From a checkpoint of a small transformer trained on Wikipedia.
Size: 16 layers, width 320, 5 heads of 64, MLP 832 SwiGLU, vocabulary 16384, 29.8M parameters.
Architecture: RMSNorm before each block, rotary positions.
Training: a variant of Adam for these matrices, 701M tokens, 10692 steps.
Each number is 128 + 24 x the weight over its row's rms, rounded and kept within 0 to 255. Layers, rows and columns count from 0. Numbers have three digits each. The size before them is the row's rms in percent of the matrix's.

# gate: layer 9 MLP gate, 832x320, rms 0.039, rows 325-355, columns 256-319
# up: layer 9 MLP up, 832x320, rms 0.0375, rows 325-355, columns 256-319
# down: layer 9 MLP down (transposed), 832x320, rms 0.0297, rows 325-355, columns 256-319
gate325 106:139113131121111121096142146099153127131146137130146116110148136130085154106132089112125102139138166134098143092131112143111110099108110136107090128097113147130109105100098097151079173162102133
up325 104:171104109110103142124126119117157129091148167111127161152103157162164112111091144166098158116092121080165084110142162112156113141111148145125154126135102141109105151101075077099116155155115145
down325 105:126143151110075113117139105122135112109103125126111144162133162124104166107093123168101143109184125142161113128095140131051122123109110139176130130141140087116137135078122086141108083153099171
gate326 101:143155162080118113149102122140160099151130147112120144144141145137166070087150139102153138111129123140173105091141091114146112135132134110162110129155121184122161079135114117162154119154106128
up326 099:100152153119100108104143150149137097112157149125136173112132118084127096104174131155145092101109152122160157109123128086129101123130123114112144164139143121152141106136121144159126128111096104
down326 103:114122114107070109111118132080125165116145146127159143126147118159100157122124118125137075112094143149110117138091130110113093112065108137098130116083126135122178150164147108141138124156171146
gate327 100:118158123133172157145154112125086141118174129132177091115170156160123127100148148085135102128130086124123143141103117114152162165087121114125087120102121131163108127172135124107121137157100122
up327 100:107119140125144108096112124112067090134177121163097097138099149134117143127151184120096155153160130154101093169152155168127128151151132151114156135132110146107150135159087114133127123125098173
down327 094:110170071143086114099122156110146132110131173118121140179110140125094156109138109145102124169145126119138074140123122116168116063121122101122111093087177093135141129107159110107159164122123125
gate328 102:174176120156148164127155132154150160122108126102136098174155148136136097158116140101101129147108093127126134106115116096120128117111094129078090100139103139154134154085115128137135142107107115
up328 102:153123089121128101141120130139110123151143116115165099172103132118117114121172174139081172152129099121104162090134105117097127169090120151094116111126133111168114134137132095112091164161090136
down328 101:128131140105122118124116128162078124149122112098126145159139128149156132125160138118133078126159129124139127133132091145100171182095136117131161090073161118100164166173139144137206147086085158
gate329 103:129137135146158163135181102159156112107153165112110144143128153152152104097118143154114126113120104148138093148162136148127108125123135181125113095111139151110122086132177146152106181099123160
up329 104:141122138156122107141106137101145111105142087139123172117151159118163128099125117161117095091110179121134113122148153117130171176095124114131095131113140108141158136133098149134113132118079112
down329 104:133129099159147127147133118122114143085094118134126157143123125114148114151118097180149124183125174120142135125176147125113105147173160112155129159126128117129140075117136151134103103120134130
gate330 098:113151179121126116117101095177166126106112149084145129154109084176103104123142113091127170138126078111119118112132125141105117091132122151146112123119120130131122129136106104151116126165152151
up330 100:154126173101116075115139143131121110125150103144098141105109114128124100130098129125076170101136130102146130109160128135078111117121118151077141100123141111165135104168129147155139120166166132
down330 100:139110122140120104168192146128134110170114137140098126156136212111099122085122132145120128152141160112115133152113081085152097150136121141142125120121159145097153086099128134145131116109125097
gate331 094:091120147098121126128135160160161115129165138112135119126164125147097134145082096148117156097102137134102161095117116127144091101081132151132135190139141122145155127103170128156142101109152159
up331 093:121156145118124191130095170088156140109158110107167165081142156111109128176099147121140148106126136151101151158095105111088137110101181110085126128127139115094108104127092113110149103159133128
down331 092:154148133129144126097150084147085110155157115150118163124110136111093144099151151143165130094150133156134170158180167133100098124135189161137145129121138115116124091146121137151121097131104142
gate332 095:148094152119146130145102135140158123099148148111130153119091125081137081160118152150108082121128155129172150103149141109157118091107099135092130143158116148116153108146154114132139138086143103
up332 098:132139088135089135143132073162127104144109099114156147122101138113110147164151158092165132120118159140155130160125087118165140133076101137169122125144148120095112189136103152111106115114176118
down332 101:115109147129132142122113117114162128135106085101140089124105163113160117114138115078134113135112143099135154127147116127117154120143097098125118141143118094148123147141119150176129136111111121
gate333 099:152088154146146105139086105109166094111143106121157098131107140147149156171180133116123124110125121120157132184102130121132141174136113161152116164112140103131099116111116107116135136108102100
up333 103:146113139109106130153134133066127104166120115173118176147140132163152156102149173137148128118091129164122138141088153100159130133153140127146117156114115086133151108095185101105055134112097118
down333 104:136095098142099133146148112108110138128128121109098141102123094128139133071101126143109111087117119145146165129120125107146137176105151146142154160162140145146129143138115100105111158171128123
gate334 103:157101154127112156123151119137104122168138101170155121120108130120129094113164174142090118125100108167134094105127108085136094126144109150090118142106144106091127134140101110089116114111132144
up334 104:146161096134158121100121104146147147107129104146120129128100123138127113160149120089173096130129130140103122121109144059081143089153108103163122126159161110142150117151152157101103114099113151
down334 103:126136145202158175144099100122127127183134111095139150141135116158189125136115151129106106167112092142137134122145186144103121101126114091102123110136097123163133107137165150137149129119143104
gate335 100:166103121097158176123138147146158138122130146112121158094133115126097132159150144170154158139171107094123130119129107137140110144148129142118140166071124153171134107119128106140145133105119150
up335 100:132165147137109145090108094116167147108126157156121110122121112151097107110136155124089122131137119127086140099171131165138139108110107162125148110161090162109099143111132144090162116144114107
down335 103:097092138115108104127118086160155145128126153165070108146119120138113096112130137156088164131128132166142163145158102186143151172122120132144141131084099145122145191107147144131128105132112151
gate336 097:170131120143149122149145139161139129121118115116139117131109106116121089112130126162069119124146139182074123144127168094117122088114139098130168115127148133178145118150133163132087095114135169
up336 103:148124118132094149154145121085153087155160131153136114124143148142149098167169126149130148150104127134139116133197136129145133144176139154130096106144132153137118130136126121168090140109165117
down336 103:134152134154134144106125118060128114123143073122145124093104175118141146115086148147117144142135120110127143146162111143128075147130113146099084104136106150140112128172130115147120142168107138
gate337 099:187120132094164111145101142145109117113124118116176116141076148161164147139131156169082118076172108095118116150128122134151153128114139110128132137146126128114113103143063065159152131136121146
up337 099:091108140113118145127161110114110179149161133118104112099139154140136102094121136102140115138126131134145114077131093124130093168127153124114165140097100123105118147163082118119120120141109188
down337 095:168109120159093124134115191136141081146121127112104145143117180190132120129156120101149124150141146126123156105132136143136138092103143102150161089102126120122112157193162172100142137151145117
gate338 094:110152143155151106150128125149120108150138165091132150133140145149087166081137106153110121118136107091153103099124126127116099171079084098094086148132149148079111142124116128143076138068103149
up338 098:109138115129101107127129145111127117122135114079093153137106138139080108104168108143158123124108129140160129129135159159099122106140129120171151103089126119111127163088122102147136137130170116
down338 097:088128088189143158096142134124129133164126092135116104138168189158164130150145118155101115120114108088128093107144153092127106143160079107114130143123086139116085155109124151144114123175123096
gate339 099:167137129166109157143136127103134110101133125127114129139116101123113135140174160125168105154090178124112125139090114133101113157058172144129158150115118151084139091122122090136140109112134141
up339 104:141142115100170114127105148107132155144154134110160110149142108145132090156086093116128122120131100117116114126156126105139127130116136128070144113116114103134135115159136137132083124115085140
down339 102:136104166109145110129112115089080134115109169111117106147156100120159145118135131121111135149133118126130096168129128102137119147080130094148129099122142100147127097132091170162106109123122094
gate340 106:101151126172117113192107150133114155137108119144160132169161145117085123156138125089122135164134109159150088107113097137072082143101104127161159122099138127115103136088095108173074134139116135
up340 105:123112166182120109137163157101097120124155174104129120110117146126173132144190163110074186102095141125089124127137134090123134147123170126085137118134139112188129152122114115133063117150101161
down340 107:159146091136148098144102169127156140147120129127123106132154079121117127109175139119108145123155110125105080121119131128081112113132149112163141111135117104113134078137139127152163142120150170
gate341 100:129154112175140104105126106144155126122151155152136160112116118127130131139129156168111112118113109074116121113144138123125123086129122148139139165151095148150137145116113144154132114133141096
up341 100:146114166175126164143100107095106111165149145148105134167140128121162163132092117125090130156147094140120106142101110137096112142119139141191115129104152164133148114118149141111139091094118153
down341 102:146092151167115139107131093084105141072164104142156121125087124126168090126144101158090135118112140112128089147147162147094152113128089096096127170117152111109118125151126134081119126092117161
gate342 095:100122139118125173103141126103150142133145092157140124122093163089117139133130156144121085149100181117118111133132163126117120086171145134132124141160103122165123098145144127132135138127132124
up342 102:098139147154100139128090057181163125116108176122111140111143133112112119145111155133156130095094180123137150091138158143161101109110136089150126143129090125145126184113136111183131154192111115
down342 101:130111133132120151110120136122116196070115113142142083124114118134122130162132145099107089135133135148087095136138117156148139091135143135140082133124079104124142113134162151121138114087136133
gate343 094:127089138138132172151171162157152115109093177106117100167111131128081101114133164148106130155128126162122066127100142161132096140102103136140142075135149109135103124086111130087112146160144168
up343 096:160126120130110091083124142155144094132151114120136137118113116094170166121109098122111157075127144125127111126155120097092129069112128085097117145146107122139157137127185104142084130087100136
down343 095:095072156162130085113177132128130129137101132134148139129170156123133132140134123121088106124099167148161115121101094151108114063180124131131107121101129162101099121148130099125125146129147173
gate344 089:082134079126116090116145104135145176090100077159123122144125142134138147090166136106125103100145131056085080119177148124134127118109117120138122162111126119142119149143118133129127134183127134
up344 094:145115132142107093118105140130088139153124130122096099083179091147156156123104102165119110122148097169119099137099139089117121171140138111145121065128071162145110127088140139150126124056139144
down344 093:154131087157161169167116098123123133082138125119151172159126144163150134139080099121117145131119119170121141154124105145117136097134087088127164108105134129090123124158166123131125141146130159
gate345 107:177125155099134123073094191139140089099136100112167141166155141112161123149164178072119148114129127172103131077106107155108128113080153136117106099115146159105104081111095106088136137092141167
up345 101:123152092164103110172082105107106133085086089145147134153098106093132101114141109106153128088143134115102085139123136137109166126135133083107154134132146104114096133147126168152067080157136105
down345 103:165131140102143124116153153135176070086147105102138143107143200147146118114182120144099152091156102110112078107097119134080120134104096103102101142168139103126090099177117129143110093124118154
gate346 102:142167118133081130097123154146143100098153126129143123115174182117140135105126103123147126148134116135119120157132111130121115163140128129131141093101112134136155110082128151094119112131161119
up346 099:164108163150152167122125112164125132089119126129153088132155100151119108138161101131087155156118092139125086133124122093132116108151156129113110138132160101145098154127150152122104124141138132
down346 099:154122125106122129137128148155139132135113138111153119100134161106082103097092110152107097143177105125143151136105137096115124134144123100104140126183107140129109095072135145110148123150105132
gate347 102:140150158130149116145158111179108103113090119160091119173128158160142129161104080105109120162111108079137080096072143151111121161095148104134142168157095152137132100117152125130141149101177161
up347 105:093111109109112136078117107124161128121114137106118138110159161157135138159095108182107160141134086113108117131116163179123125163155171110102100147140117144133071145109079149089168174056084078
down347 105:129124108139140101106112120118124145116152139123124119104076179111125102125121138099117107148140118084111144146158113145161109133135129160094086114129118131129109154078114126146133171146160126
gate348 102:131129107124134161149143181140139148046123133098147111124152142170136123126116143127122173125174119106146133126142063122148105132122146096137107127106120111124132120137146097115110112096098135
up348 100:161151069113096123141093190130093130086131134111093129097112102198108131169149139154144110125113120105077151147105122101118146139149131116118110137125148161098081124153186121134148105089132147
down348 100:122144170111102120115122107164117140097147118154152126125114053128146127145141134130125086119157126122112142143166128116102160120124067113107120172127118080130142097157138142105149083131153083
gate349 101:103146141189104115113155164158135139115117096139162114085157153130138149137120092143148133123103155183115104165095126158112099170151154118123109101125140197134105162139097135103138139154139120
up349 101:152142122107175143124142171151132179156158147097162101179119114126133137129142163094174162155146112104123148141116150111131143105114141121113170124131126105091152149110138132144125136116141155
down349 101:100184142148096125098128101110141139144131141123126100117141101122099125151172122093162135133141123138125111100124143129120162084076093109146123138120099137116101111161142125136114108160112134
gate350 106:087183106134117136137155135130146126156123125136124148072105115155147100124151134128133111126124103140105152138112112166125107159103124163129158180138097139116140119139131176127135150119153119
up350 103:162131108144131133137120147131172118124106114138115145122148095151131131121134128147130082091134100147103156181122115162131128138175160092151133161118102113096122135135131156107148115078146101
down350 099:083118155158162144113095143158092140170137100128139135103135109145130102170079140107119128092142132099104130156142123132132139062124145089092117109143103164125099122102115136136140129110157123
gate351 103:114152092129111105119095187154115134130099111102116095130143148134170132124188094132107108110119127121137089188107158104145118118130092128137133100117144136132176132123112128147115128127136118
up351 100:141128104123152127102092164159133074110115145110112062136093124132117104143136115107175138101148079091099134192115107101159124091138146131144113133109144109153081150148104117129102159133162159
down351 102:146107144093089142107121105073137113133166138152099146146125144156138110064151147123132106162104120094156137111123136147150111117111145103158095117131109139085123124126132072149137121157114134
gate352 097:155127152103189136170116138089152157154138146170141112132118120155109186136116160141108084116140159148109103108110140141117132139146134093089104149136148152098164106150125146125151109126113114
up352 099:103104111085135086125121137163106129125083118124116089110133125158123135146154136143152130134131089114076124165138095116109143140100160122143135132111106118086149157105130099150126099120130086
down352 100:144106138144101132118128086109142134113122142124129135092124095146117089143153103119126145149119128143149093105128116115125117148113152121094103168133073123105128147134132153139123120121142098
gate353 107:112092134119086151133119105143134134162095139091115108159192149147106091161133135096124168137132146138116128136141129163162108150100157126143107115088130126105147144123123149099099102110135116
up353 103:106150119150126159111109153111136154147153104143173140110117097092085122112149113161116148130143174122130158097110101077082128108114131149136141102140156136160112153130137116131149120133133120
down353 094:118096168139132153099155150090106175145103120146181146117111201115122109076153109120144125124128159095143154114057124128122162093142162109158154123143125109089114175147137136133133110112123120
gate354 096:138118094148161104104151120129141164152133118121109119159156124137149098145155128138175121141106126140134128117151107143131136121167146095147153136110093100099156121161126100113172107132153152
up354 098:126086117138170118114100136096092119113125103146118119153161105151114100099129102086119143144134144095096159189141166127111170133102137120150132125112112155138153110130151141147109130144109158
down354 099:099129138096133124153147116148134114136182140141109120100117116156171125092127101138146104143162138119157160138125154126116133126122180102111135138123125100164151133083122091160163146151162136
gate355 095:141143121158142113151134076132095116146110167133137119162116092153116150132109141126135134112104077112087110095150124139140105131121112113138083122129150132134135109149123101161131160142097161
up355 094:143133152138143134141130119098130158135151135096165091144125110101087113162090103140135109166130172116126140153156094167143107102124158143180118161178140099151118165113145139132095145142167125
down355 097:163119131159109127161134109144131191123171129158127089092117149102167126128123118123117153118146138089153081124155140144119123141099142140106121100164162118144146067084137162114122113149135116